python train.py --num_hidden_layers=9 --vocab_size=4096 --positions="rope" --bias="qkv" --tie_word_embeddings=true --parallel_block=false --optimizer="adamw" --beta2=0.99 --lr_head=0.00545 --warmup_steps=516 --batch_tokens=65536 --train_tokens=531500000
Each number is 500 + 50 x the weight over its row's rms, rounded and kept within 0 to 999. Layers, rows and columns count from 0. Numbers have three digits each. The size before them is the row's rms in percent of the matrix's.

# layer 5 MLP gate, 1280x256, rms 0.0979, rows 868-904, columns 128-255
096:534504495446541556588518518472495487464615487523515479525485416482499478553512555508572592508478506470439514429526581482527482509538555543473466606495507506479492486560574470454549481491491553522504474459481520570527436541522554473531441468424434479480504483589462542473450507539608493510485497473467478464503539573439522474535453545498566565459595542458551447439536520508438473456469
101:490522495507490469455428408405402582566519557469505420468569544617426445505582484590532525526525551495558459523495478534513587521514448491441480575511506529545548548524515420535518468514577537538493603379495579468499513467451430502482424621546488457505464483563499557493461512444529527565567497459541528487427413470534549548477482465446497446463575473442428468516499532495589567523458
094:574533463415551440420509534445504494552479528445509393488568437428526474478460515585497508439433434537524468515497483507564471523626467587536454533461346495567522509455504469555522478489547615510545537483560541435472546435514584350530484477500514573534519549513446550502464504432532442519470474470487426539483503362501495463491474520415412422513517475447419487428490418557487542331470
102:467482525464529568445499492429441502525504538572597502542478503508459493506469530541523430505532477456444453588435558462561457445422537549471432470580569445614534569511477437434473477522463509407523435534545476514599561551500531457448528418457472479590529493506485637407511485405475556470568464451441566478373478564510501600490418581481502492533484483523466440535489571531465433493463
097:521440449507655472493488507394473515537512413430497471571472482550511470491486499589526611439461473534481431468556513486577537463419548522522423528537561534457544477483571496515540505391477444499494480434440505525515484469560380490523418464571509456409478485425532443565493498420576535446528443520488436547467470427516521494488386515503537498535539434472529528612407460545451466487488
106:502571496564493451503460499535557518562524459478517455486476535529481541560463462465573479395479522493545474391483435540526541425542474499436527420423456468563456559561565521512556468454511549591503531463481471423521538485472621573622461507487471516570497533539500520458595579558476464489549518515421588518483427622448511597478608453506527387501513529432479518492429533552507638454515
102:546555528588480572495525489507490527513524511505488448483458524479607488558521482540526546563602467428542454513456580539450522441579556560441539487526473428495552537385490542618468464491450546578517473479536489503515467502530483473438405551471411501431520568410454499518485547398543510467493476526561600450506502494436523439409455495459594526515518423500477522498537477414502506579420
103:504571531516481473441473425529444586456480477511561482509480604504562432511564544511592516499528504369470497550509398548532525463473469542477577593478573464490471529591565521579524614496462537516556430445508501477495518543426547487534405560516564544470503505581542497451557468404467462534482473481517559468483526541463554467509530556566634471547524512517369474517510389502525435560393
101:590534522450504472501550580473546466526515492520512474511512446535571531532464462480550450425546547346440520498473511543504472433467406532380536509564412548532540502602584526405549565530461562559435551553576474529437464497497448488498407532523451462501451457530468519474472631418512425427535532484424585564487573427546507474479557513469443571494507565525453551386542505495494540492583
099:391479573504566440435483575567469505478468445523527550534502531538517445514410487521471491512536485516452460401445566507396568506434441500406362517474554504591648515547474429491513501572460506452465492619455524494516541521513507441481512381493459466552525584495536554392564475419533539491524470496583483481491502435498482623491429569441445467447581499525508467507487521530505538513478
102:559462496467521532574468519548532468589444484479509442541517493538522511546523527441485501452506499452541462554415512504469500557457570466401564482572538546484570525516491456504566529499498485486478447499486578448470474533545530487488499448460433526469445434507508506485591514567450525499511473451481511435595470441558571422528461543523519481590500433456490437472447470537555489344514
107:519430527486512436488468497527492481577552423476490442454443445480446569495450499455459481427508519581434504484424569523435460532498512517470494476528529516592518504447566500552558417487605452544425540465556471405462517533510442446532520608430393534523491477538536573410469547483492531427536493450482543452502512573475477373535496558480468490520553463516449551540508472521524543544538
101:550460531509468533397506559513491541455545556470494529506461512576600461532570469467558551430506482532461515381473497444450604489583526458454441580452374460495517462512496530490573452478421522440469444449450479514521515549460517484439450558414483519559399484491486558505522500485468442450612439522477538456447476412453522476435480530539453490514588508520489572424515466592513475515508
104:512577513536596456485534587485495596538646415458511525527467541482451457500445431479508509495421498584515494593578523550526473559431508468483495475547495552532506561402524372578582537503581536440434477512510497467492569576550445531562508442493487562553566574464464478458488448557506507549474502527462446506464481538427445449476544617581510502565512488494463553528462460581500463523446
102:536480535511487555490494403434573579497543469557552448541470534502515404519428581464476519584628499552505501513593512512477462554524580531528498529532503455486496476651584421573584415428587512497516525413478516450492570462523408488485534599437457502390433481523565454453499478548485476475411551453490593536569571421472420523495565565474543531569556497554561494459538524486576464462448
100:456554511583433530596537483452502569499492493495520410536463525497518483578576464592656526521462488574561475445507565543488567475567541475405456518583477534571516454451630431470515525452502516535534463473536503530572456540424609517585414495436574504519559591404506460475574524505504531529425562579494492473477482469487542482579579520556374464479550421486502483556459480446507512489503
097:515489541481523508467450529497466463567473612548529447579487430490557403571507487485533508572524426515457425399537455546465470534454532481501503584591509448425551540471415526487434433499432504462536447471479581549500529407565413427453544510488408641549509551497499608419436447506418490433468505521476525402509511433530468422392511568530497478384556473559479561477553454525561472444477
094:442540519532460541542491500484421514473540554555512496615441518436530467542479424494575513555471412443457448512592575476540464505578536595607453509503521421465558349455604513569476589497521492550484462435494477499462499536419509580559462475503436493419534436511385489479529559567601518509512576490489535443507491465406413489530438493443460525482514513507419470518451544432492494451504
099:530573530527478448578491506455523561451505567549524510533380469439475507482520531424565463475560481547505534468473538418415483481463526485469537486453625520543484552501507446446468451516500528511439452485594481496535546460499501475462540533482443524535507509429610517588457488464525557483555466523588577471487456485476532463440533581474509398448604423516417477516531512517508482396527
092:464560500523448568451502598508467549542426525545483541532509550563445479509464529480549514409502494436541549520554501467453421493507530584514481461524570559488496649460552474470520390435508463461478599530506596572477477522571450592435468452420471497494484546461477581474526516485488416505567506511393473516538437462434582528460514563547519487570613526511439586496510450568515493550441
093:498526463469496562482524468495530455504415421462465550415554532425416449504567509509544665609472462573530550500459544494444508645459469564560512444479445477503588444513508526441527466440437472422518493512547538542568492492542530507453504521476517591489407525524394503491426480507486487524545567479655507471580468545563582461474505452445470456568463496501409504447518488495527532495497
098:581482482571547460542439488562529482472444469500488411456511512406534495596440457498526568467500484543545495404550555506513432465436404496442521512474454489426470535547491557537459393492539520538453540458544531567468478487502431432585486485416435438453475471425474425472509489466523536554519500523545460440425528515418523475413445586512532548416557504517474350528563496462392459532424
096:442503568511591510575512446492510594482476484475508586515471483446514496519479528454449585451491567489451502468517440574475563404475488479444504517575551523581496529423536506482521477583557477392501438437519525470544536520534467558612478423445401530518501514536514548534509546515474511526518442573503577510533543543542434505550485532478491460414546489457456462522514494570548591441451
098:521447486531457547545529485509478533477503497511536559399408573474406414519510612588574486486528401465602529491462503494493478503565572585527469527541517519601471535508521438454471559439499407502547474532617544454497483508529537456408540505504402444549552386512561545526468460478482495515494555441569417570520490506494506553522494525532567370500443490514449638455468526504557537490606
101:479493502518461469446513502533530625434500423465380380445443549504518391516419451484525437485573527575460496514489515431518475512522446450401520532496480487516481543545577385477505528592457505481501470479411500537496467508492560533417474545467532554538470515433471462514497514428440463485570491431515432545532532491443451571498539582595619428540463495515479571468539443494534562524514
103:523472493542551506435515562503494513491507585419629581547403483572506548501579464527521453487522498464547469468475541420518481481543465489399467450508545460529545526518462419430533430501444499524414398568524570471547491454528464487545431386479415509474422415508498487456597533418603503540427498398463498508550532477459534480471405601500420460540579557485461537503588441450562533557439
101:536593518497540556540463501460465560452472603395483475522310524417524466498471475491541471490575575432444469514529577566443497485408554473444485560455501530478460488462530510419576489528495464490475525554560478506458565459550494531509389570447476490502504506465499468482523484494553506679457516442511497525468547489417558535537540515540398431521513518445555549443495386492431526480586
100:513536516452540448444512440517497518575563523575472423592425506482497378436499461431422489524555593450571411485387536530498491464501537512526518405578454460553568511510415554416638470485553458512600474538480531523567539478534523454474533556475455506508491516510487510518507567472509504494492579505482530457442494474446559576429477520427503469502523448508496570528490437501582538432573
106:514494643569588512556442398453571497529495450431530508484437561469479489504489545510492507510532502490488476499543470535577517456472495555461531496483456514535527539550530470511394448526557458559475535472535451467640559460491478498568494498542535569468524536441448608462524527526556505554539450498511444585561564586535534544501548489503592470420497407426460442451564567503511542403519
104:482435508518452484486590498553558358488504524533520454547485571497470454557539556529542588408525387542619463422528515520532474482515455601554482492509508498485537530515537415502575393493544470459433483575437583409544515494470457450512508415464460467556440541515524539388537364504538537521526490493517558490475453589475466471526507546414555523530555559520471517381484472514568540550527
100:430421453585535444465433514395504425513547476457543557532460477547491561551495482544485487453588511446507478577490519567512486511540520527474538492539558508634449547528505496534413504479547563479481532481583498510566438509516449449527484531565433541476509407466579475503507542427504499500599573467442459554547487531416445462446490499538575524521560454401378527526535426573487495566552
093:423529568449589426515504472524592529450525494550468546524435552424543495644433422513554529574429591392510453485521474485533480552399450429400568509443544588469550470581569479466520517455473484408500519449503456449509498548552421489506512482522439501593444571495488581515483509499423495539602501423445570591433477361489467466421482504458428482400594568520448480449469513500479507465470
103:511595544553625437533615495476367541473488592519531490499543519489531567531567480596475450519529453488498486553545468513507496469382492419421530577472510600653464484483471522548525637433391607548455513512469422407543416505545484458488497511529549494536486527486511527503553479529426516435539490515532536442518521457532455498445506465571496506543515524486516438426444509592524490475509
102:496530382479525415542456548560500470432569481553481468527404500461573489574472500551525457471509491430483579480556447464391469510459537544527545537523635391630465549633470579478509576510566486578441460568536547502468510563463417475456491507511534487513536471460471489467543599484487437485566429461504376524544440498452476525466418608514520502443548433488425488443467429441528503427566
103:532544536468604453535552505637440511526482421552529458514470468475515527571421479559421536446430427446513502510468454490532486429520521473469539553499557449558490458467579520410540547451553529523555551502484573509454485518541496535506467495455526507487507584568461484554526546531539512606558475552577487450572473455561477487578495572424428373515509414424540561523513548455544566516556
095:545493555381469523520477488459534408566537429477552589455537513453482477521544484471554499527488538610555488459487485471544469516555616565551425496535576526460580514498460543503444563465495444530484504436432615662470564475474505526525519516540536485399445445446416499430573464517516489493518451562474514493544506588519502530431530498535535415455513526528478516470483431531505452440496
098:464572490542520490495572456510491419524490543466447551469499515456532448481539448500493475563601489546491504545537499588565608563465555536414512507520464564475536562424478478491586629564426604410473500503541431505509451513530492501559518507560511624581376524550457506443494469434583495488571542423532479538466458546574593514557427562496382481511577494472445549532468482452482451509452
# layer 5 MLP up, 1280x256, rms 0.0981, rows 868-903, columns 128-255
097:446498503551459462493538474532581516538447505438523579544430519488477572575499389578543472512412407546448540468465502524523453440511516526407548648493511556425506451527520486526544515512460556543466479619465470540472443510563479533575456627486506450631546428555481375553522479528519535528493433519503532493571444410519460582488497509530552446519474478492414528490366473421561517549453
103:565525399432507523426442450475504602431508540527493476442530478571462503466452496495529485532510485584537431536554517524450449546516492454510519529460511591576510417502533446527551611461506558532504523453508566541527465473511600510498474646390455369512544473518487430483530511435509432560544562545471472464448492465500516526474561541492576503484451480548423574517438532477450560561450
092:531545350535497577454470471562425551550549463510473585469457490604468430482452457622485454480584548539488512450542548577458564461502491487499549427544504518583478554559465454584480414470515449577611606555504452532553482452522417454441459480484403488492508509410548480542495466568491468394483453487548454485446473451425524488541515439498511491452452536571494508446530493545585529608518
101:475504556519456472487511616486524544494570473517579538534407524445538522548517526442496529481452526483482609476446523551547528533618532402532545532454525501502449425523579511565513396500596537505458538529540616454558505498488535465523495479500426547481538531505509560453468547476515539598593542602435513448510563531421546543451472563430491459461465554469494479611524462614410476451446
099:432568537465489448446465453448531573479626433467561478463620489511592549491416536474537492518504537583435386380428542520527489446472453397516551438472582474484534555459444466457479469512550522523448436497487481468421520453394504522444543536490428482469540423479482392537457610574519496445477390566535463529515482487515486445465475569609457518568528483552500541510456484527457463522425
106:473581405474492470510505547370413537573480432534482434556455500457554515473499581524482505477587497463548522514478557504515445531499549562475495479544514411591496540487480507436511488422499489499499459558509520509552548528516474527438466522434432500456489469483635622494497497459500550445473520495523464468443532518422546504541543454530522565543423589543534634445496551569462490472535
099:599578490475431550534517605544528422455561511466475569411529485442551602542595472472497447410421418517517536557501570451442568426523499481538583469493502514547579492504520488526509532525555482562466519569499408493433443461434542472430468531517528526481484488495493429521474595490524499521476599487543533500552493453471523413509477505480384470552524595432572485457568536407500562539405
105:443543496572542541475475439479536549444526509445521472530509455439561502542536402502448529414481597444448488559463500529549490488597501475564562391530530409524550497419488488474599517468546474546568550574558531447473477440515485534534540357584467539524353518543520506457460533487511457490545511528486426553483515558433418454434531462486511520424560544454483451492428492571481412508599
099:455573463563497495589522529462477514497407577570562483439532395453474440492500527555512571492545459373522452432499495550467566496485555520508455507409466496456546562414466485586540454522552417459512496495561449407501504579573460494469558464472409425407569560443508483562494556445450551541555532499443539499507433519411517529477554441527487581476463449467516582512559546621555505390443
108:499470537557463568594484458523472513620524548550495545435567466591553531470452516516446461508472534481530492451463415532501508509555560543427434450551469475507541461435471449466518488562511488415465527475519490496513514407542475488511533477575502484531552465467482578482548559522467617604463584487465419526465514513566458490492459539436685485563549457477399541457473483488510535434528
096:526534493551467531452489477497370504499455515517492617505491459461605403533460479488577566521594458523493466521490436491498525469591451529404425550489590512536481457537474453499538566557413519443434490465514443573548419528533478461517459562532520481522565545600497475511477505550559493550438549556504510477509441454456546510593465555473452476439519477502490422526452551548464512501460
107:528526455547431491462479464474549527508506548442493578535547517560509451480528577508549423505487402465433543521473506473554405502553393534539444534472462487408499434571554518444513449527573426562421496579543471545507440490501545482550472614612488431494531402505491506379501507531494471565493523436474582563530495434609495495504525558605434500432466480530399471524434471411483492614564
104:510449501571547468512496511482502543445561451526466367535487535518500494520517527500471474503574591487529526549489441479551424603423419556479523439559610487573518477400430453565539559507514524520488395511524436564535465501511412444521515440538536511440514556538447441550540458535598607445589558461492535472456524462569549570554460551455519482425521588529553453551455460496471505475532
101:452504502480447532508480404422556600487526488564508509442484503497507378501451401470481565564541543561513403475525474546456479485506571612558558560511457414533518514579501574441464464528472473444420541444479450511443546415613507626452460447451525439580476493460522488476530369547472475571528518594501495559531596467485502494515403442492511474509513549554523563486385473529555605536522
098:580605433434495456490535493488560535463522546568555403450490480569506521521490421532425541492595504473423547446494360532554554490486503516522554499471577503418451456474488433464469481478533572460526547553419547455547486399536547562519520560550488476521524383456542525434494496517544503483632569485506470508527555449506456455497512467561599439457508583505480580529523596497469446447518
101:603438508541384384517483498543543553494479428590496540435432554451441462475556519467514477543517438530557441503525424517534476556451509605496466383581467581501504521535517472575503404525554511432463539498441441524483493493545500522549595494518472518512571548579497513468492480612502534498444527508453481495532562550511499484478488501410477524456481529508537488497516438494558474525441
100:496515545536484515528523537480476370470444620522602477553424646498574504474514537544491455519578552514551573592502497519450495512555470534558454486552625419448514523388537596521464514512554480589466480562495464529450409476469522475514385561577446521491504562566544513439547523480506374468538509518516538588496498533429504496517485500534509485505547508510552443430418483470536462557495
093:477593539621496570477451551484445414465360505477491485510505576529544519470412542451479481415564491500501494494439559539464442517500427482524533446462474564565556473487471452451499540503548465547540497521413494453538482489563433428484565396505461464555379485381508427610442445509462573457527580543544504545398471534513528486551539563481549597507536445558562431550462484530530513467463
097:659544391577516480404450408522486550569538458558515487416514453490576543459459569464456508437494413488511538473506476587491570571547421461641445507579414475438491546537417440444473508530493529512534502482485459478596515532452597482585557507512486488447543520569529531397447395514518555477535526619459426490480522478467528493491452516497416539539490512449440488533467522496489557521474
100:517431496494471471554478541446493559507582450536454576483557537500522491440465561512556506439457501435438435507531455558461474547511426528472478542481466561470512401576426519515504408507446427478491602500516418564472531419439450478563431546514410525468513575592509536492532463478453484469476465582425597407420478501516455542471628562519552524427504479518500561431517576432475510512503
097:566501454409549374554559553476403515509521528449384454459525504517518508473506438447473434449514546412463556515486502517425432582523561457473400444460477436482482485446400497520506438552573536522530456599424504522470469488493421494349619568445521443458474491498507464540483481466546428539474500553553537465472499497500481450464612371514512523461393485549443520522573551596513493514486
102:565513554438516505561601513509489453438563503499525431494466441526516485520518509517538536505478529517429574498568409543498559476484541534480562526415557378614544482536574544583495452427569524429447467458450596532448428529437489492480517485462496590517522578577507559443482554583500501545472356436474511467398496518584476491459452546510400488439517555557550449477537450478512473431493
098:493445447454461524549501518576519537435402505480512524564547417516495538554444462516453524446516485494500507533479532375482478525596420470496551512462432455464557500575536481391534579445508599550508531564545464466531513595563538487439588550546536512376497432497535523469520550576436483492570526491487622391506449519495442464492456496535566495509490487565508499520525468489537538560428
102:505463548499600506492502504400543532491510534512510550525561561456540477517519503506559574499457439559435598539477524521513542443471564486627566563480537526520538483491580460504501521460584482426522546546458615499470460436518495451588542519508461469447494498542567561493577473496496522433488429579569544464513547549482471522542526557542449509529444535559476448497462480407430538521514
098:455556550471516391539459429525557522526567393465539575508531517558646489471525544457562564494558498474494450543424447438545545504533539575594473496512465528546465535487538474525462481516559517432512467486487524554546538558515451462450470428538609587558515418486547486528413540466488518481551488572444395460486551542458540500432545424487507585482457425492533469463375604512550499414500
103:427552505602493474521411413447527516500511455522400537530400507544522487587545527480549507505476587539504513469550560534591508474518534536487495469555429478404432489555452429485562505582563566501475459508565516480613520511573492499539496550396470540442485556489467494589438523519511401553489495473400557448434461521579507518444482435535592501476539537548448515564540527598428478521548
101:514514550523515428395464470539561524526456438422494555520504415571544512502498468432541497406501552526431502568498466529516476523578569533545516463478539529427509527500417572429540416481516523604481521576423500485510474514531437609574539567534501463438515514528504541510620536455440488504468481477532501516460466523501475548533499557500511499431508407519439414441550532477519556493548
102:510507516443474470518491409464379502496416300466507551415482441529559533570521478454430449477511450469518413507447463471488536481579453539476472501492523384502530365576543490513496614559540444392515565556504525392520478534392539494448535482525495515487508466389504490505525490452523517374523477562494503594521547464479523459575444516565518485503522542540448491554431570533499530448493
102:415481439407532375496428539567563544483461519565448421476414503415418464482511434394526536490479506487528504578553417401531424416539547521472532531522538475568448514454593459517548556516632582517551489496555508528460472415492574528604502574586576573673578474471577557489541470561483554487474509630464519469473478484528537527520594480526436475498492422527453490534445492592507496584552
106:593516547562495495530510499514530457446560477529449448476536520467517590419468595508510425595484475502472479564557509532526486496568547515507446575504413447515558440448414563508466484431504417483390434497482498533593477482434526522481595478471504412477437498527437496482490453494497542590423469512521484439553385450467385498458510495418516421483461482691514479569489466490489576497453
098:533535463523573554494527472466539593568557547494495540521537433512413505435527504517424523565563596545515557535482531516415585565473459416466433433441617505529486512422478567416474372433483480504508447584458494456531475527568443421547472503600463460404460448505472531515413513552429505507452552531480439455467582508575510399450502459541358423520523463496579575493551479549572477519496
097:498453474548487538498550479570487502509368447558569486547424515467530513489538463498438496486464582535480522419631472480560541498445494559519540548522471449529484506588538374513519501539517473538480457490425416465550534592431580456414611464426528512456466547444462456545556463483482516519486566509469587491541462573487547499490558475550590466542532521538568521530505506448590423418509
096:589420568512498475392452388498513446515616454517493448493439568541530560532514502565441601535585510516424515531471453493474530492529453489504497512504521513436467523543458375632529550573538419448483455504506470545446448537473481503430513440464516483565443507468487504496454486522512502454538525575539509590414509401537440520515490485389634553481565520501569384501463534499418540527511
101:463529546599402527484466551484612464417563476554467548539426561429542515525521598464508448440389478495499430532489500569441480464594590504427565393547414459510539514458468543496499474569564520536438517675480440531501520481499476532551544507560495420469539514502533510494470496507498451500511460498437510508581467489468525445565557539495547495516568594491483518502456464391422453548523
099:529514534552556511490515473580483449417403563449480546566469471490501499490424569516509570503480520535498608533501559549602464500506445427515535492477528543474493473484547561472554520485588517453393580441460447554537656524521507571520504493373525441450561571559504539470556407400470508553480510553502523505471491399439425506431510456520577444486551484500455507490580546515396569492475
099:398535519488489434509461436548366462482535427481537547547500513460533587449492466464473465490575543445492577494541447473539493493533514562503548422515532547520623602554625535525474532507519505479627455402459578526518505414513493461536447564495569472491523494505417526505446508532418439470549546463474521536483510452428484580516457526473490495499516435467462474559490535478575496471473
# layer 5 MLP down (transposed), 1280x256, rms 0.0864, rows 868-903, columns 128-255
099:569515497487489534450545355448527560535479461548428439559474495396504528377452558469543498454478448502441578465589472546467442400467480526497443554532586502477571514550434414494545526530527493397439607475434433549461519529469484488522520486461512580481488577550400488550563533511503544534459500460404470528435487499431498542483523456477558543543532437507551512436471535471526438432435
101:482462519488599497476553566421517470530426513488486543535488429417472510442528505489509512474541399491439476532474499511465491439533529490592522449545490537491539464454591477443495531507517478484457454507468467547456490602580461515480571572548554529479576514420460482567529522504541486608454486468447481503516522510470508489439487488480498512529487577535493435539444414306493533473462
093:497489578638530456405456640474496480544517467401483511506588521379484552472539571466561518533441489499464484479543473493526474505483603504511478481542570520551488417505526426550564509492484567421495484489473509505419491542570545520471530533489543500364433510521526495408466476554515514464406472504523528480498534471560536598488421470567466464456502455602509426356561504565528501605488
100:474498545603469547533484497534521507526526472571437569464472521437422474526432575533480504586440416498540511423513462502607500549549514458509458570499491487472577463575565483591445488510531487489504424472594528473427603525457566474529501396554507457521519494439460550469492495501485551480412392468474497509420483499483611464438515468540481509508481434474436481513475578469496469553493
099:486504508473498484489509558540488506594401520421486537490426459547480501641485557522456441534439422543511510529438573464496492489423491528499454553506564431465555465524473470518489458467418445434428526381627486517439556531520386546512473543529462489503500509531547466486579526494477469628510501502509471602509442505473526585487559529386488505495488493479555443503567522472385389452524
104:514527506548442603497433443541557567531486521538587528554542492514599473501462518477500550468439453605524461502443406519488518406520550545405576478564472489462541467522550584521498536505497434529482518574467447484485536585448498460537519565444482567596557536541517492441485504479505558419468547458467496505558495527555533470553553508467479505453511504454456454614499467593413490493533
099:512429504481571559549468451568537617546461513556469572457473516436459525503615540433536482384585465581472546508554477480509546567520532521471576489511453512431404413496545435526547455488422434415522506497589579569546600515466449495508549496492543465546550559610497386486509507515498457431535543527437430486482558396512540488525511565442535587511563535574508518509481526507495585534547
101:488483575555511513533525527468573539536506556530585479438454507458536594682496506541540492508515452495457420463530577521439504512469452552475404588433512489495490471479551496534532489532487578435503444525586576506488504436526440559500504514393377506482480478506455528533548483406525483579632440531560577634502498569498499466416499417493534410525437494524528514514445538428484434557515
099:454563487536486434503529488477471536514519454422422471512478514494525548667540505443552496513541480504587439547469494645510504416526476529509481516535516515621473431402527474509526434509514537461540417455451454481514476495540486451566538525451484590507534563403493504528447561522532508451471534530577605520482513477488521470575559544401560404502493470487529537457568471547486497488514
105:423516501458482434558564459460521444541445525456474417436500511487454493503413432454563552485458438466468433525530388568512561456566523485606515493534448467448438454469474484499523515390461514552605496465477550495603450502515519491503562577506512457572440538558432503492411524494578558542471450491405360520493388394507477463484480550463476563627494510488422491581476509520515517522564
089:475445417491504509413530472432585528637475523533526548532487495530461522676470514513544537556412565506449533538468578547485450590510503480499417521512498503546496513420500471519499514532467573500491387414560503458469475566431531525573431581460441488569453470522462581455532555464547515540451522470455491548445561506486572554550431576392466496548547455516450471558405522510522544447464
106:536516517498482469494452432572388504484480497488450482578456420496532505327627539462542458475460507480450513556502579423517473601541506496565539413537394544538517492459432530481507534484547527498441513535341492529515366520544486455449512484546479459493527518506444478445510476577506570520580518436530459489516526495461534500514540524520492505415503506462522415558362549544452520475511
102:557532548486589458449504490502452562496472462431432469479505442368528473459461478484544545469512481505437548495450558517569494430477457514472402445511455542459484518488473427510528569493540501564538415604606486481428425484500536461494407527520474468456463533425509443553545481398514530473497588482519547446476462485606531542418495488518527533399543425464472550522456422441550569456455
099:504481417492530547519546482487467538490587465443429402488532525337488490670495512491518582523408392508516487513457529454524501495520488536476545601437528500477572520575524455522476549510485463523497522470537439566460531416519460468489474529472440462538477465484529474472501622526529499628541495536413512486535551477507502486539500509390588558497503452502539549526407454497571521558538
100:548503502513551540526503543537446547439549619534434630546475481549521445356498456454502536506404478588539570521456444528529563535420522503507515492541584413537666532470497419547474462470540542400418501496551471564534554509429586566436522484501554502558591600441458528507554521432504481459465577559496473448541466514503478454506551576514399486432512410437435462432454498505515471479500
102:572516456482511553494496365630593441442386500507493515422473537538441537492553527450508615516499461462511474443579541517465451453439541556428425468509512503439489484447497553514438509449493507461523585540471506551549565468459487512547545441505458545496491449536521597515452538566474547542537512431520531486550516549515470514416492522499515496522574525397368367365490537496576482522496
102:576550444516474522483493470543542410528556509504512489565552474424415530664525502481574497477430459464444551505519494591550487512560529524453508477539528574430496475513418510475543490560466491564482522558529531483546485483537592522493422442523477473568496577565344480538545464528523487501528495494475479525574521427380520539543489492476446539431562464493489513427516427494576539428570
090:416531498606533481410467541559569498488628495435474465530470469374453493670450521476533543361506502455519577500492540532499496485508523504523418552523533513499467568437465482518578471487548511528554409500619557515560541516553359461378596526517457512496504493473550533503529388484540519469499537499525517552448566478559431524520555504503416443475579448673535506595482467566483539522449
097:480570426521450418558542449537472403557520483509476493508459541550536570741552548506521472494454550535602443437467542489518473522454494466535584487604471393563487498493442470538478504576501512501500448486552552512528428505512597463492533487452526493437584536636457532450498491503457514512441521543527533423516456454452503466546402509559516475585532486528599468473489499558493543432540
101:482453521461599519377517609555398478498497540504431503411477446305446469628425491504627565543560563496434446549528543557531420563514486478445449505506546514533523532586579535496522489481448550501526522446513380491494595575502431547584512517501430483455533502525530467485552495451474527489518452475467483513553525581455489445504510554476580462439498503512482421523446445539456547517511
096:522567547495539476417549519488526560466466509478443456534416473378471415478517496540475524432453528551511538491623513516538545389484492501489465528613486535630432507505438503469453548522507563465497454471488366468550419472345537454516531448556530540603572513471523471518520530520442551528672485505458587523540547505438506442529444507474533590529486505467464496448462472486499503424532
103:528605563475486438531447612409539474454494492467470524595430367482474435427391512496504544544461577526452492503559490541551475526485551533555562517420465481525621461558472460523498459487422522436447525424539593569579456473553544540454461501451582542569566476568612593473414491598553535604518541559460492532539527525472519490596523548499506525527537543501516465471492534482517507478532
094:454475550562487447503483495441510547555474546559458522489577512567533506613460501522529499520473462506573509529477494471407485582510566485455534497481412544548499531497456593550495533516533483509463522501524431560506507405514522516609614440505598476547558484451568525409498522514558425560512507516540555518444392477377457401465436556569512463514449576578521501550479524567511491536560
102:541516539505537527421414570531559525579418454472358577499560579485499522463503532563553512490511577413507529464446500439506529443518483478566523505505503420533554417448487535518592459465523523488569485449493522543494584534443442490506580509530431637558516544591544543501528440545414550452525498474502496416511411497546478578530587534519532521485534445548393571445504436475492557528552
100:496446498501505513512523537388456449542504530496451502469622507400482486449509512469557459484512451577381634557486551434553491564423465529445542559599573499531613579522490389464551494559488497556439540556496505508464529471503485505597527486488404567489491416532438547564482453541504493490464450437608507522520483462486527489372567385500593557629575516502497467515445499455555524491548
097:499488457521468456467511365568553532481582596582592534596391493483566437426577526540494509457551467485446540476553450531552489524497572511486485576535537563569506575526412501498520536494430547572447490532587527540503463421451514434607486545503452515509493529456507564503529529563466442473578597492480541493512493356526548496503514415533496528485425490437509451481462487533516448511499
100:443489487404508362521520453523542453483446551421512522496419493446575474467470521561488522549491461459530456504504469568542482540523549450413590523440556471468508537515414487490589477477508484543517504508450412480495488447475483512604508572484480566472427409536525479486463503561514472404522524401490579440541553401411471483520402537471484498464507457500399436595562579546548539432495
094:481460586500567494460444489411564546561450442468575501391609496422489499533550453464509503456455489531491554462537481462527572615560489607483513557470477584450568475538459477496397527542570487560511545571629485455552520497442532518450456548532478412462423499417506565578477438527511533524565508540504389545455467544511557491493547465471548445541527553515526494580511507515441577477429
102:475559480471547518517480449519484471555521595504470505525524483561418499514447526479507479447484419465533591472537495550431479500542463550406485516481434486543524529561512394505461491630540508442528601528584530552478604519491444485585511486459561519535509494425584510485436500412525537450386521483409474408463522458471475455465549536506529513473483393511472595560458457465419396528506
104:530501490454546479535603530509534584428524489426460537447550569479455421397439502528445487504461489547570551459596516423562556685483540586593441537518459412465526474387442573519493491460528490468476471517417473463421451504459506529556505480513496461429558538485473529491501561459451487598497510539411523569520479450532375492528478483487477523541464498579480604506528478503532511550560
098:426533502574486435486519441515515508369494516526510485496494478597447482588572493505422529498504557501485620532464530489502620604545408494459442438511525528496501503473471424599504421571527411533594597448407545441451461489485492498481484568548517535490516425489494529496496461450470474555511608467507489534461520455518403476507529497485412454563497526551490452359544528482422577562450
097:552561581523555539571415495475502572425529468484498599619481522289521559467505586505568492487547456437623528451435327556559516482491524566456570504492565488518449441450531527497517557440452470494410471529412499515500539485438480542554526580474516627410573446464483462443506482437572441485498406471533496390476488525469580522497537450500475562524487468462446525477502548506545452468564
099:479519497494434411563486439531527539432567462424505457494527527533435403329530544476511479440532522532570518524486532454422481358571474568547412483473422517440511525563579499521589483475493451518554486452550574429482431488585482488456505534451502493371468578522473590388422524560561489396575444515438470531587457440558595452563570466455456508469599542461536593390485528572489549532460
101:437520466507483438520477537524556521514561562492488536555470486461496559537489470429432472439510453507519446435439462498487527478555535554542471539508462584512562558542505431501530561500439488478526594503544570456520408499540461428544597522469571568485521580560504440455451409503506402477529546409503504454470489600463547611536502391440520486535480517503477525453532486507513432555571
097:514422494493418479564545509477556520442408517487463501409474480412544565499417435416526490485527595534464430399481523551477492354456485423576476503517556475530449394586484527488559479522426553432566537469378463494512568479523448514516494593532452474497493400435484608503533392493450569493423596472533534387481524499451552478518443591536461492530439523505495562565413483516514442529517
100:600483529473495473465504565577520404553522561604504570480484464578471530488566521493450520472505460524560473440576508474479508437492533487469428515523456520549527637452396554505486405467462394420507527503475429515552500514480429457458480450552487474517547511538511547664408482475357506492558443600532448555589412490521536510437524524550498525491440505440555451552567534487466495573473